config.toml
num_hidden_layers = 15
hidden_size = 96
num_attention_heads = 3
num_key_value_heads = 1
head_dim = 32
intermediate_size = 512
vocab_size = 1747
hidden_act = "polyrelu"
norm = "rmsnorm"
norm_place = "peri"
norm_eps = 1e-06
positions = "rope"
rope_theta = 10000.0
rope_fraction = 1.0
qk_norm = true
attn_scale = 0.225
bias = "none"
tie_word_embeddings = true
parallel_block = false
extras = ["local attention windows", "capped logits"]
init = "trunc"
init_std_qkv = 0.0534
init_std_o = 0.00975
init_std_up = 0.0534
init_std_down = 0.00422
optimizer = "muon"
learning_rate = 0.0135
beta1 = 0.95
weight_decay = 0.0062
lr_head = 0.00615
warmup_steps = 24
schedule = "wsd"
decay_fraction = 0.654
decay_shape = "cos"
final_lr_fraction = 0.0
batch_tokens = 8192
max_seq_len = 512
doc_mask = true
train_tokens = 100000000
max_steps = 12208
dataset = "wikipedia_en"
Each number is 128 + 32 x the weight over its row's rms, rounded and kept within 0 to 255. Layers, rows and columns count from 0. Numbers have three digits each. The size before them is the row's rms in percent of the matrix's.

# up: layer 12 MLP up, 512x96, rms 0.583, rows 423-491, columns 0-95
# down: layer 12 MLP down (transposed), 512x96, rms 0.265, rows 423-491, columns 0-95
up423 093:126120159092165157120097071186158145102124147069126185119160124131116108192156136136100130122115137125123166111092137174170048122179129150142143113080136111140143093111033139063150107120059116106100122133145117079096116157136178079202148104140173137147166121169108175121114131172118127144
down423 086:149205224134080077138147074137149077148173119104107130132168096102160191156160107134130118121164136116117148130185131175123098133126114113117109133105060087136128167078079124123149110186113116155110091114055145137139097156126098076131133076143155116118126121111212152091102115134108163143
up424 097:169100157111080075078110132119143169168156067143145168142090152120127159127164111102100114119142176101097110139110090125093146205108117101147120137150094091160169142099120162151174099108193136069099093108146107077083121109118078124120087059129164106093162131146110142065094097102108058149
down424 099:150149140072126165167109154156113134158107097117108146130089092155088098101114058136157083110136096066129102117162152067091180062102142176117148131137111087110104187143146134140123151176087093151156124142186111147075174137189134098188158138187117125133133134137152125168095084058145141108
up425 099:174087142118100171119137137146151182157104139147101165088143062068087112189139069182155123101117175147168162154087044123150156097124151201166139128156093102135138149199096150162128092137130107094084140154103137125123125116152140102160124114163116139081189103126111138122089119077164157099
down425 097:121141108097068071119178114199102120097126142136107128129113072190148128052110138110163135157155143078128144133108168137087117107181114080166146056100147091139125116136150143085112146123158147116113122119177092132165187093117162126102129053119149071119115156149119144125105075198172165102
up426 101:099134130130166128107181089170109154154119152160120105050131126165122162088135193115175093148168102188046125117089116119144159140174149097079130131064194106148098109144161098143160105090117113145125128101049072136110085135170112119108126178162131154129148132178161132149114107171100130087
down426 103:162117158182100145123165071136144077146123135152118137144129138134154112162173130089123171097172116143107114118123126106149107093083192087128166143144095169136115180052120133069152183122106142162100169165218203114101126138103099152069165130129113115105176120134164137070145125133074130170
up427 115:189111096080095104090140115113103094160115107122141105146160132114084116118137125196187076094122103134119108175113124108095108140170084079078162109093149091161170157196144103117127133137150179114119142154072040120150094163115144155113120107091097110128120150158106194163060073162136135135
down427 102:092130139167117103128117109149095124084095138086207095120159129150098136106176168114131099159126090089136110176151162130105097158070155129102145122163143106169171162109105163108130123114115133042131095119076068168108138101114069164087112121105142120138180095066125024161137143166124124135
up428 099:137117150135188104124130107138132106165174114112104134129183068159137186111068083128132130096091103087104152161127105086160061111137157086126128125085045148069170156103110169144109120132105138130085145153151091096145178103149124134098095071104221110174148120119147127145126070144158123168
down428 107:111165144055143129192131123145078131150138207113199086169091093100133105116212132135094112140155095130129136122142096106132145152122132158120150131183119149114116120105123084152168064124064121136107151073191149132068140121148059088160162153106061111147138093102126139124121157113166107122
up429 098:153094117154122090146136094100112143118249119124088145158132133109040178101114118126090150124145140137095114120142162149136121117174143080068099101132167162162202128084109095116170104108076156160177119100129121157167129099138099131070089100137137178186150102098146115152125160119088099148
down429 105:106147190190172157129136132102125177127115115147103121088136119118095143162135145070211063139123094164137131165102162118140145101124134158164161084120114126106102108126131164175135130073094168114116070134100150207081089087099139141156159117232126085113091155111172094118135159120121118111
up430 100:123093162154127063123146127150059119118165084111137087124086069162111144124200131094060128161087084079141102157171085094121177130115169081093139079144187141142161095137077158124135143163101175104138123145124173096147161067163112168152143162116198144133157118121126108138117134156137118090
down430 106:121116122165106144149073133079140135083124097110040145099120145141099147184116074154123127146117173138175175100136161046179121099082062155078143136113134151102112157151129132108152188120156127116097128119122146147199116151077111121170099081114098121108166120096180172139174150086141128180
up431 095:139161093154141115151099118097128112120144123132082074130063083100170178150085111128135119125167137096119144111200107156081145120116121181082109137116141155100189108078132084169099101093094150170122185122196114110070111105132117073111094151123059128152138122091133110112045155128068126138
down431 097:137154095126075118074135113147194181121174150130113119063134200101111148090138155150131105160080152199118108162111145119217132144093089114058105099172150109138134185119102153116132150133158114122103140075081145108131122142135095056154161120165156104085147102178100120148097106125108109089
up432 092:080170156130140166178130147123150100174156146125061120085128094129125144176105145141196073090105123116061123133062106166171126136163130092156095147092104093105121111089084111150158172194110168130116167098126065109143128109166111144109158102120149151138166071123178122134077088069109123158
down432 101:115095224119117127166109106186069076095140132172142114165115124088137110099177113171169116154177138136128136126106127143096039141157103110101124066119172127105178122120119106169133074123145152134100093083126210098076165105102121128138128112096084137150130112163152079123160162109145077113
up433 098:108164173102163146061151114114123155144133167135134116152147088129167150097117155090084121115101131154112174121105068158127109081120148092093063186119127076115181182136144135175172141119093101108114160105126150101154121151123112063082119097157136129076095071094077082123173090104207128104
down433 105:132153161147136145122113132068160144119092094096107114166137124116131123121099063167116135126109146134099100155209194107130111147075116207145132115197099150147137118198142162172109132092178115146072114196070118102138153125092119095167069163102140140140109156067158104115174147160131101109
up434 092:116160082146108177138118129115101113115111163142123117131108113135216092130124134074113142129129136198125112159103133185134142133086175104168140125140177113124100142093165099146084113100152198059122142097164131165126082159061159091190091148213095138139113149052117114164127151146156149141
down434 092:106129143155099149111142106085123090198116118113093084141135137171111082108171061143062138197133125132215158135135184073100142125113078148088162110159123111179124126141083110184149113159136160177170127152081102146095128138109125122101090095134127133127148096117135168085086127074137196109
up435 094:123105106141143140095120093100090120127087126085088127103218164155146101161158187131124123108133163118120067136105092175130105105121187174112116123097188100193099099136124132110087115095072096117135221100160144113141102142074103138176074148181169096123123154147151067129154151128120146134
down435 093:139106128079101115132196121116168131157151108110120125184137148149143113073139110168143107105156118134163111141108148116176115122055083062112118091179090092172162100135179125126137161154138175138145106180130160113135191140081108097097156109159137107144098069118098124085145198108115218171
up436 115:133114099087160135166118044124083151152135108073151126095174118110112165134121105124102109159133142143137125200141158069138164097181059079106151086144088088109145169076140119137093143133165102162128049109144117107162112096121081155103087112089143121098088117169120197145169138122177163141
down436 089:113131133127095113161045115117151161093142147116128130122144102143148093124118134118144158139138099127110169071099154089105116058127137133177089169131128137188106102153157094147139208169129147122173164158079142091109160182224078081172113124118171115190129132112123146135148065104158099170
up437 096:179149152146149156076115141119167169142066149172130093085181130151096101200101085140109140127124148122125136077129085147204112202118138132168094070082182131158137123121122094150090199123137106101095123126098074148103121144104119166117131101164169138121144069126093127124090188145164132157
down437 107:113096130135131101113178167141097170122117105114154101149119105054158129164151187083165140149171179136069140160069112099124119073118211122118168138101124171185116118151132101111082141102128125122121157084124187151117131118149156116166105159205056082173122117137130140096141069130104153158
up438 099:114158097183191159069096076145099103119135155127110163169211161128144178131126086154099083112149112141125095104102184093096104145078183139166142096105163168121096122050157123086168105090108120149066144079091110138123131141161142131163105133153166104137098156135065163148134159142158113128
down438 111:144088166057104150167101116124105149099172133119073116116133077117166126162160116115125114147146158107118112144150068143115174151171048130158130133162159110136142098123095109156167110196118072155104163091152122109080171175081134151063175106097144105202106088172145100105142154105153125080
up439 105:090153094060134121120143099129064184154093163147098094104148078154130134167154129140121176174165182143080147137127140117150163188139128138173124155127157134173171108175086110169109083164120122100121162089122071170066105166121139154108058105129090072096114186076154131138096122132121134121
down439 096:099158085113062075149124126111106093142125084114138085130160111096096155104102090160156066160113079079141105053115115127146126117173192174092115112201140157086064125092184126102185102162126119062182138148122167104151123109127113109139133130130137125141117109152091182085116112147145150171
up440 096:123116117177112144118088044167142130113148105096091135103154121083061187154139085142138068172137104120054119083093106122115096104151093161186160056163106145095084096170064177071152192133097144154150117119170121111097149106106094113135141111139125147147152164118153142108112107129107149133
down440 098:182084113169126118122131182178082056084172083176105167140151160180168136132132105135074096123179148153078112120070113085145174146098086140093134097155123162165164136120177149122158121085143105125149074113133120146144176073135182082147122078126108096113096183112111140116135097131133114090
up441 093:135148115116181077150154094068147110118138117187129104109135157158112172169126115120135095162137127091120050128150150078112182158096122070079150102107081156151108172090121064165173201131125109145146144166117069135134124128071127161162129144115121126167152139141122116160141122037138191117
down441 089:122121179112164071129097076119097096118118128083157112154123121157120172157071171128071123128073192115082162130155079126122080190066123140137139079116191176102112080123087165161078119203157141108140129114145110088151118117175131111117154135152129114107114099097071166077125146133171127125
up442 103:147151125085136098072113084095135119128136067127160107118104113132133100145151120100143135132157104146128121074110056166176121116101160192134157105116139155124103050162078125158106138061126144150090151106144090062157116164141101134109143122171102213186078083143090136148130124198114165161
down442 105:092108097109115127163080109178161121086136124086116118100139151123092212163089088161114132137110130130129173073083136138127160098080080138146153196124047149127179109125135102111148099151089118099149210125126092139116114096153085104163153098148100119147113112095186165080101127116176135189
up443 094:119053132126065153170103141159169150097064151083099127143112125124099170146111128192080168116140145098101119150075098077139061118133088101101091137148147116126125083090148150130091145155137088118124177126156132158214090119116100141120114103107134176096103154151209112119138101189121106085
down443 097:090105140137150096087124180141159101119152187147120162118136120097118165133139141165087208165097098086164114098074108143171105135100160175159162145122087111136130073145113120111179058133048111104134134176162127185156156106101140125157120079078115136105061127084129129111109181126176144159
up444 099:096173142115141146190147120128116188135144090132131125120085129137092154109124135170172107183123159154152182094118099127149110111157140122085133139118127099137083051107156188112154102115092175153051126151094105169175140089173090158136122145141084105084111103104191215118158141131123079079
down444 101:187156121113141146165149137106094091101179099134083123139086125119183196112120121118140149122141181146104136189118119133111130193088156118114122102142191137153132195196130155082188195102111092156117130161074120122172137203145165115170128100128120154141180092110130159073139131103099138122
up445 097:111180082062153126145164177106152168185133115160135095157181111093120191131094138106122068112154118090134194153147082143163111138126100159146126122071109116163062159154155170121120132177122136067187130168096137081133160148084093144123171094093114132135131137113136137170184150093121159084
down445 099:164092089125100099175113117150175119135137123142136123111064113054152138151123093117147120135152191158124107154051188160126107168109146090114153144169123197093091161142120086073114092087189123138159170141129143138154126138081182200147105113137119046182147123154108124109144125140169118135
up446 110:124113149146187204162073165089111140128139096153160131146079160111187169068145156122141157136111123165163118141131142174139135179152080115112193112105170096142205128090168102144087094140152155110090116107178109126098205155156163102105141131144098198148100106108180144131143101130128109124
down446 108:080166092123059070127049130136199180143157165128140108144104115165167100096132104116102157137113156161150169151131153069118150158170164097173140159092147110149081105140136139096124162188153122146100123082119102081139121091217130098151141149122153064154111128196105122133133134141163105112
up447 097:088174124098142105189149109153097129121104135136149078075082154155130134103133140146105117094143086068104155203064057128147197111135184162121145125165143144110069135137075178104124113143159146139106050078089129123153089102116169133132097145158141127083118138118116197117103155153109105106
down447 108:143079108118106160167115121126164130069112096142082163181089108115124151073109137064105142141158171166138138060177133194104124151081121050130159152182162137157157102141161167142145131103138136075127112148044129096112168197127111130078127071092152107126112145116157166124151097136126131126
up448 095:125142127145144087065155097101142182116130153184162092071151114135128113105090126148113073164160128172127128170126135095143128109155195126114189134109179138125155109106098131165196168136190078104063152072102135131123184171100145098102189117165155128095149082134086073137105162137147134120
down448 110:138156095119215150159131165104176119096122125165145072101134129147084154159128098103186134154115091108102151086126085141142151116137091162141064143188140153174125134114177118096120126190132146131114155142109163145099143076093161176114080110113098127180186109118122123052152110156123162045
up449 096:097079141099151132109176103130173105136084111144106181111154068150131167097144143178171130129183174114043128129146096159132109105205136067151174085072126062154137149132157126118078125161099070093112084133112136152132088099144140152141139117098142139074151113162169177161128142152133087128
down449 097:069131161132104109111093099156105140101174132122124074154099130088171115111130096127145174158092188158148119113095164126169146189117167130039101157134152126097099133139159144156186155164140128172084181056162161150153183166143192138140150141157085156155158120085124142122136153123069094126
up450 121:093134117141115046151104154161170113135143102131130154175151137154120083166117126179073176152122076096084138116091093129130140074150121141123100166144150141114106071171139141073139146102140151125119062134124104147082112183129094062138143037184155193091148103177151114161149095145131127125
down450 079:142150151118121135139129121150081110150148131135200116184098114101136157062125113104165154139174102153128118139112076131134111167120093137093155090072054137138099182082145154137104071170129056105106077152122140048154144134102103101059123142105161091082139110162117176101118129111140162065
up451 100:128088133079164134158088116138119118116141100117097074199123157137110130146152092094130081119084134135083069162089139110145101117122118087155140137218159101061134051166104117153143134137131127201111131094074136104137118112088103140130044125140125102115099091159066123136108116145066165156
down451 090:117107066136116167160133120123125104141118020122144064119066124146152133088137141078107141139113104123152061168071149106137156085166128121124136183142083128126089105134134133140134160116127084160055106152078108115101126137093129101160095066098103083110069145135083150156145150131046137129
up452 121:071128109044093110110102085076136083100091103138130166102080117156114119153088085111130057143123161111098100160091139068145097074151134177153131118107099107153156129060085159155087163155095094079160144135075122125129080086103163124121139153141145109165096139120195089105116108133147091148
down452 084:069124122108128141122101164154104119139130072111213105105140083105116088081140159095129101101133150120115113168144067143121116158131146084149120118087163143120176193080103156067084125102117191122084149131183107100141106073155074116148113127165163103104043154144139143127156072168100108116
up453 106:135117151164041050104158171159121091089119120111151226157143170116148174101098070185115156110158122130167043142118131104170131156088154072097159111128112099107112139130146095141091111144120164067091138123102123126127199127176137134105108131125085160109104117113096168128139136145110117107
down453 110:119127115046161147178110176151080152124029111146095093127171131071124145187116169128139135188159108116131183139099167149082096126182168188109165109093167153106146092124113140110104167142183123085137132129118123134166120065092087126114160135164101165114106140147142115130129163113166091155
up454 100:178135112092139097085106092177076138168082100171185091171130089153127119104147094149123135138201130121120146122111141138117122121247122129101143140068140122157137119134149149107138134099136108083074099166111072135155176176162091137115130137187136152168131151154131175085072080102099138130
down454 099:140105061169148165143089136101097153151147117128185110049081135146157109121097082155154103154165107152171111167160200194112182142107121073090104123135152128116067153137149132157158141116077180114130071107126135102136191149107167129110070118177068115116126138172144108133097131113123083132
up455 097:108181121090178200162124110083105108119143151103164181176175155093130125156162125106135121131169156107109122142098104168156119193147195147130149074142184096161113104105100125124133100093153130134130079142117120109137154126134147108147104208098124176187177076187130124114149065125116061132
down455 106:145112178135131075080147106116169118095059189136081105110090118056110183108149111071151108110161107153150110071113108102155132105139121122146166146133098101092113067154192122115138143126037156114145089145093119103123137145128101137107142091072155134109076105184163155085106150126176166129
up456 101:119093104135131106188130166126126134104105074162121173122158132127077133096128085112147152138167097161105128110061082124133094168112105107066113074109138152132135074182103099118101163130114161227121125076113135159202132079120144091124156098159149185172118100154138164096176124109075139100
down456 110:169164086108154171100112065149150065057096116136132104124132159178126156172152163127146090123193132153151088107124116138175091118100202125164116150150105114082101119142092112109128190209159092170139194130114152100130127122148109073143120098147127101170105122162134159137111082117060127114
up457 106:176192129134139126154078135088108174098081106111117072185124161073121105088092104131106154159076120143142139197155143102123047118162156157093168168148160093115118136155086086166108120099169142139123145131098118099075074151170151087121144106124214136092152093142131129119108116094132081133
down457 111:187053115104133136199203108128158120154132111126138142141075110123150135143102132135087078121120132121126078104145170129126184163111044101125101084140128093119152111139133173102138148183137168204116096054179100108145141111144118146115105116127158100164116195142115078138119104104172165088
up458 109:137133125143165130172120171122135106157128158149170134135149158191143084138121156157107130176100226091170149152163139139059128105130103129124133175093112117160160117104118131083089145160087135106174093109086032091113102121172109073119091167180098159135110116095099146102176087124147145083
down458 106:162177119099133085110196149104128209116034128118098172076070135079124132143111107111135103098176055112132149122133178130108146136129149083144122140172159105113162117182132151082153075137118121109205093105110140116129128083163141161168171119180130112086105127123100110167149122118085152133
up459 093:130147106092128140163147121168189063133132084112183100118154124148120169162095137068144147153089095164172079134089128090115090087179113128166171111178045044087151066125087111137110134137133166128190092122091140167113092136116096146135137123162153085146099151123173152114135119160105139122
down459 097:163125108127163133136172096111135154144131141087104148075131122176142091111108105138068144106155113083111123145123112179126193169184100123099172170148153132085084090133106131120130103152140101037112090121152093153130146058129059103162110127102101164097174191073051151132138168105118139129
up460 094:102121132120131131123111150128100089122122141097193160160105149135092116117045078131139111133132121122142154161022086156094099119109163200129103138088162134142168146137188132145170147071095089110074086104133110155085128132146144197133122118110166103083096084135107081144111105123160115051
down460 101:143185164094088100132152132098169142090144133137152131100127092133176103201181130127114108164125112111100104114126107106114088183126135052094103084195150127126123138106096077134114192058168127128180127125150091114162127116129111194132080140141098141073164150113141095071152117144116055165
up461 098:130106133049100073118141100136155179172112138141136109172202152134131092095153112136139092163133110114111084226156069105097177113103099120118131112073143094108116082158086078072119125165130103135120146073132100199153103132142107098112101104085187129085128119123142180124131121096115112095
down461 100:163113097204146159100134187107141104129169130125140123133139160128157122148121102153098131103214144182123178081131127113120141143104136126125118154145096098085134129138161136106157102128079169155111177155110167124151115143114141073144158070098085202057102118191080076145190168145109151179
up462 100:170115107110170173173122129110169131078116128153167066109179158104128133178160113077142138101149115126185064111106081127146155102150097145046189111128173092090149144102180201124077110142107118128145165132143176150119109135162147128134143110138124187100143128083155127149101150190110168080
down462 102:129155113098107175183131116159085169092164092093082110096104099136076092085127100186083150103158090181089106061114124156122120093069218162147128088130164108127102142146107096175111148169128126111135107103090080164111144136165189157102082135129096058134100130132140123109128138092155130134
up463 097:153158142124117134095150088108130055173138111139207157121134093092119127073098192119065089082107168076183171112124091116211112158121137106128101137120116173091117101085136139170138134111181179126138089084094161162135123122120154115151096135074132121185134102160108170162142182106131127136
down463 108:197069229127117167154099133094107184097132163163107119170105166113134100137164113157124192166127136136079160122117093123075130169109114168101124169107075163152208138164062130107107126137116125067075133121171113155105127125104113157083155109107167119123127158148110159098150155152106130129
up464 091:133148142166150127141150135126126152129084071187130146136137132131091133100023103113202096146154107115126152091134183085203105142166228088098134168077121110130073116093124091135149124109138154182162163134110163105094129135145081099092115076096165126147128138144142148102085162109129135112
down464 101:151097192116156141156077114168122140114187137119104146160132118179173056131139190134082161120079117164133118091142133142114089186170166109115130100235189113122178090113105156150156103168091097126174159127142100153119130126147085099114111182123122157097153161129141102129090125150177139160
up465 099:140073156128188089195147147097136116153174160129122086134139146206102116093076109197097104100140114085124150089068104128111152151124179152142068095092144168163102134113103135124117104105097174115134127183164091179136112135158084096170087117102153182131085123104135128175112100145166142171
down465 108:138165185138094177143142104141098134101092081163146164137144096170149163194127112076201154152143149101083093113094110199154157146073132107129134123177144150095108166097111131145100186142125142117124117096147132127152142120121139080128151191063165077144132117076107067147088178110152075117
up466 103:106138081098068113103151115165119127125096113165141095090159075106094167125138126153139130125087148108102036099132122175186082196129174130126144080147102118138161101122102169118106160189163105179150166115152115128094153171147129187122234114128178130155117088165141106156124116152128136138
down466 108:138119096163135164160167121107094105124189130142135113100122119188161126140066109106151198159108160160138157102150125073086135113104069120173130123030125118085121114176097112091093079135143137094124101130122114101139149172162117094103105103116140140096106209130066127122077074139163139187
up467 101:151140100135163134136108162142153087118128145115095076128092128119118129119199112191102157117079059121174158089111129156062066122165081069173109172187082097111123092148151155154167136139137137121143125074128132147095171107169082127172104090130171102053147124097105155112113123145169105090
down467 089:092131120094172101173140153139085095160112110132138133151124136114170099143106158150123049244140169103143089101108118173137149134122138189152148109089168143127118161142113119123109159129152095146136158171204100168073109145101142151102112167122159034110168158169116146168164085135111124150
up468 094:110082115110176127108100162107163163152124099123115089076143120141120112099105129111125122102125140132087050080114086153159111083142189133054168112101098121134150077112092118135167101191171163132136113121140171106149141116051089200111121145197152098143126111130172080196137159167152129124
down468 103:156126140150120081130146098109173122130136143145124106194131148168159109094113146113057151122121172099161098199186147137112065181126079123121128156134147119159175140133172142170165112153094138125181050115138157133172117093152146101062134086116112158092139123121124033107141169160145173156
up469 111:094168145163067158116086125179116119146160114109133100166105126105189136112066125148099104130133094161103168103150119128155126105211077124141124086141168133087171127102127120135120131157116148132171131124154101086058133179112191082128085156104146171106108095201126176150170078107134079082
down469 105:134108129121106118154144169109125142104195126152089144092140060182138158139116105110099187092100127163139091216123115185160125106112094125069193097121177121140137134102171090180128091094146142133137096106211146077157158063140084118156112123114100134118144132085102086124095133152135171165
up470 108:114199166140168069144071091162156106143144142106112123114130122117108123182148158112140157170215131146132105126119157141088099161165114105138110156113087069182140092101082142091139149150114192162100109112095103128098111137125117063169125152109218111126147168119113169068139123125075157165
down470 073:160053154125111125123124130146185108127098128160111116081111113206091185134069089096116119123104164161118082113129112143110092162165057172087110096182187146185157152067192093105092159077138117176151089103154130141143095122141059146117128116104123117116126110146168142124124106113102161115
up471 095:184084150149109146136105173127156074103127143158135136163088218096096094163162095137117130098147172151109097164131132104164110113085154167129149096143169146095137114195100113118128124136058132150120177114093081099150075145162076144115090155132144147066067075074122119136096070121164134141
down471 100:096134095099134141173110124151137170086091140146095102148145161086074146168141085095081178139173208147128144127143074155092176147153104158115065123129122165166159109123070157078125144169187181085183128175200091138127137130154127118131120119134139100172137078114107138113116149131095082089
up472 105:164164138209121082147127126113106123102064139160103116158064128129122113130167095196132085115126146165121086168066162176104123098130133142097142147103109136125076103223105110123152209118100127134089082098129112171137132077135108067097098173076111136161164105128133119153153093137147118147
down472 101:174216113158132119155156119157105198118126146091112098144112156088174160145109137123123165144086110113069154134069091170094154140056089144175135150113108087113128150121132086100148104088121098095091112090146157110139171112126094062093142094144135101102103193135142118135076167114175060121
up473 106:104123147158203093210152094126148093146091164175097132103141119116178111122134148121162131156171096140119094097096097126154142113154160097104115109130119151155142113128168104099176103083073110115130137139146089151111094075073168101125158175144171066148207111196135128166096149121134064087
down473 109:130130161108142132086143159052083102096144131127102154176181125184091105072143169096086140096139112139102088157112135069145154115136117088105084128132120107186111103152107118094160151122186145142124182161161187096117129115190153102141120124121107229134096191124146156086122146140102153178
up474 096:105216142102134155125138132084178096121144109100112084124192136151137195074134122123125130164109133157160125107119048153108103103143182145130123146127151162071150106090158115159139113055077144178158094094160118137097111150098099138159127118100112152200120080154122093131121157081196108169
down474 098:122167196169177154160179078149160154091132143138129125108071134175084056108110130146041164136089088171127085139156096157119144089100115142083086126160131149132104154144170163176132078118169141134106122160179094093136155140118165152168112077124118101179097121137127124154120085183153153116
up475 096:095157054091112157132068119149157134083126173110105130197185164118177147110146044137168126116150075065108112152071121144135144099130143133136160097123094140083172108123154105109085113074110081138122147096134137153155142100086106130104129130169082120159189126135068110114159163144133120062
down475 112:137121138065142142165104102127134152139147108093146170115139121136161085076067177211076109160152138173151134086196182113085136155114117081122171103156094083122085140109047124146177129125182124115078132158169077110120148136125111127175192133131158150125085123120111142168144133152138124178
up476 124:108081115095127153169174096139091136156116077175133205090181151130138162156145142105138095136137070182183158144132133112141150126141147147150098151153149145095148125131096172103156094076127125139104122135103115124128099134111164132070156176056215137168135153104070140178201082103123114101
down476 080:108136176162106121079134157086108084091092151148128082179089131128114059146125095080123143100110183118129111092173087167161139151138090089148139121135118070146156139087147119171164109159075154097151134163160159133205096163111129141104142058142114118090067148165120097103113076095171105168
up477 100:103119141105109173129168168121088142111083156084124151145095115146109114113155040135120142111143165097048133158211113084133075087081168168110079104101120099136135084108126180123121190151102111130122091202138060079128110181121151113164115073126114121129110107133115102119113153147138123084
down477 107:174077133150066111116055103131092137183163129150095082092168075184119131124123214164177173163085139113118122127160201148136139119044127087090115069105097153140097147110112095109097116163124110128143123123135123165098170108110098118171112157099124108114167103132113111161160159137128154168
up478 105:094165074135151128079202156186155130153131172167148079137116187119119176076051139130122126187129167156134084164153194113072138136111067098158110119134185093154112133134137100129128127102080175150142127106137169152092115122129084086113114126106138101114138164075159129143089121143122179169
down478 113:182135109175125161166163152140128067081159131072143178161155157160142095115136155092138143164184103099131096141126167140132110110137132132119145148132149089159163127112095118155112123158129060107132136109117056064100049125094175180121175093116095158141091153166195150178115137135093086172
up479 107:172095133111097168131118128176110205143107179121139170148154152132102151089148150137101135114152124123153113156104104056128132131106119150111120135150112131089088066137108150143112198157151174066142180174131075120146134151154048103053140144162155123083160200102085150118166131153162092146
down479 103:114107082144131072138117158130155102161121156129103097102093123078072188104136092096109133134131177167157154123074109110159120111103069140068117127113097097069111159103223103118170198121136158147147148119162149177118109117097187065108122102130105135086075169139116134100071122156115102120
up480 093:153139112079134159130153155096054158135087121134075165151108114128099148146104116120118141124120183122130105145165080180093119137181149189101147134124089128150170153169151085126174076105078209117098111132102133102071138113168139172126148159083061141118145128041153105111124143062148127147
down480 093:164145105080114090162174084129126183154182164091126183148104109112108149205115132108093169159158131161106129188171110149141121127190154099115161166130168126141070073122082073108140099169177118117120140151178123079115142082192128088118105069154154134123146130141116114141126072109115151094
up481 095:136166140120126147147095089143167097113179165146100156151101121110146110080063112141128093115122134173123149084177164102120136097121174074056147079093190107139186134121122126124095113070146157167095144171111057122170147168155175115174131079191110135173176149140142112128126172166136147103
down481 109:131128107122129122119184202150165125108112142151161175184098068143099099097088148119170131139090145126189063139100125162137131149113121172148112148142133175140136082196138119136126113149151122190172157201144109132127133114100156166090146131141095105153054129041146118141093102158097118064
up482 095:119073182153096078130140112148150175117221076122110094173161104082087154157158120135074115114145194113132111146103124074168191155173099130122168060165118139170096072155093158108136149105090173122110145125102108118139145115102093124129151143126132113063102162193158116120135120138164111116
down482 095:174117108141158191116145110136173089105160072131071186101104185131078087157155100159114039092127088135141127167106097106129138112104134111101096158157096100159113093102100140127144202142105107096126067104127125105151093121118087104151093049174136129137172143076137096173130143160095128135
up483 106:095145136190149048114140164054126075085114132165194138192112154067111110045087159126138107165123078140150129122155117160105109115142147085108127130113136127064150100119079128177106122145119132188090142177100143167109171056121121143163117116117172136162116128088115112120086133154124124134
down483 100:169180130122144068111112169119116090126124108102136129137083132170121140132122162175154145093139139096165106110203132110128147075099100155080101129187100200177134129116109154145090147112128060122112114170107090162131102145126064121142099046142084128145156079067083055127097118108104131119
up484 104:075100144162178113133130108139100135091130124178122114109090134179093152103102139194094071121164098117135091120195122154141160096088077101109096154077116107103173196107156066165127159144141114136127184094115130149089135102170122072162122062066155065144146107153175127146129133120153099118
down484 108:144120141044142101170103087095126114127138144106123096144120095148164134123128044122144120123152057100116151111124151139121126140106121103063141116082119150107155138132072128059177096219107147105160154170081101092181157153141105152049154152156168157168135121123107115138096164144077118093
up485 098:058146103088106100140080094075163046061136132138091129128085118152127167103127129117088087112162152142097188124058174134103113132160167114160126099122134172169113140087101157191129113126088117104111180114128108109119141084175181076134177135154139142149131140082096097104087175137142134161
down485 095:124136154129177114072149145120140151125122094163132187117093139136187143185132180087075184163065143122100137180107143106152113080126013117137148201117098155102188123100115110156118124144086114141153133162109176157080185168131149093105132135131109143104179116087126132142107134130164147116
up486 110:157115149178098122144132063101150074162129140104113111146130139149163150179079178119110131127146104151082128132111197092158174114140138117138071089084120090183095134144135068152136127136164165116149068104140057106128177139160075096138174134142187083154120128203093113154180149151130134155
down486 094:109093164106141134163127116153189171105094110203138065097114114141088143112148133152166136126163157048184118144072096121147136114159094131154146173093115118097164124123125115155149069164135107165118129149146120112160051088044114123084100130145186166095174123114126120093119164143108120066
up487 099:157165085113140121145095099145073157113112138117147142106121118109131082103076149117130065060159136104123143121073059157166152116155146150120132115107099109093150130134137135123079106065071078154076150143139158086086141103108124117181129148150084169157110039091207087128157133143080107107
down487 107:136138135063145121130173110136141098156177130155144122103149077112137058171152091152146127234134154135105116179068123113104169112128121189149130134163163147102148114139080208164144129140130147148127138182174089136102097112146196094125083115177104119145157126193137099115102139163147172109
up488 103:160109146127089053160127124114127108057148086120101070102131121097123083112104133075134112104150087083113152015148153145138150112074132083116151090107121094090105112115111127180169099146082183088108172101123159155130142192137144140106124098123191117162097135128164158148101125115076124164
down488 099:121180112108165167148148194133136160103144166172172105137089158155139149119174154189102112155174135183107087131132082087091119102164116160149096117161143124163155093156142172113067080164096095188080087119158107137189096092123100099153112124119094158150130105059076149122138118135184114120
up489 126:207101125136085070096122153180144175121080153129157132091132101129121172137147128133167157171114086117089115132098136108141144106123093085123186144150105070126114136088093074142120097107054109078036147135140098146123112080135111104126088128107132128158169088136076102183145135158135187175
down489 094:168153177141128150119101154122104094175163111148070093126111179100090041115125138089126085093106166113156118068109062118051128137177131096108110118095139143148142148155197121079083119123170115098142129103135168109106153136215087165117140102112150180129093141115123108136198120137125143129
up490 105:138191089176142047123071137118114193110086156177111148138128113132118089094134078079110134135125146073120128116075132136124130134095123162146133148112157136144164139165159122185166194151124174111163141122130137137104090101096130166100100106136082130147091150081131140166087132100250136125
down490 117:193058140097156086127141128149132144114117127052100137104143122142071160140172138131128168193137061149136155165119102157106122115139136145097138139117122115101090076119090101122214091135063097161102137103097134145105062145151151159166176092128187151073161157165103140097119116148079142106
up491 102:169123122106095108140081141159125117100083159154162083172085090201153088082081115119174211182097153153070137178082130106105122167140090114155131151150181095142119099135132058137082124161125128126119136081121084108115104116145136134185107171091137120106153124137161116169099149074089169132
down491 106:132097108119126120185134157145105130144131089137119154135099209100157158119143096143069128097128108096113117098119137081093092113108153194134056171126065172165121178132169159082183172148086135084188140168136132117120175137133055140127170093119114112134138111114124094143050169094126107102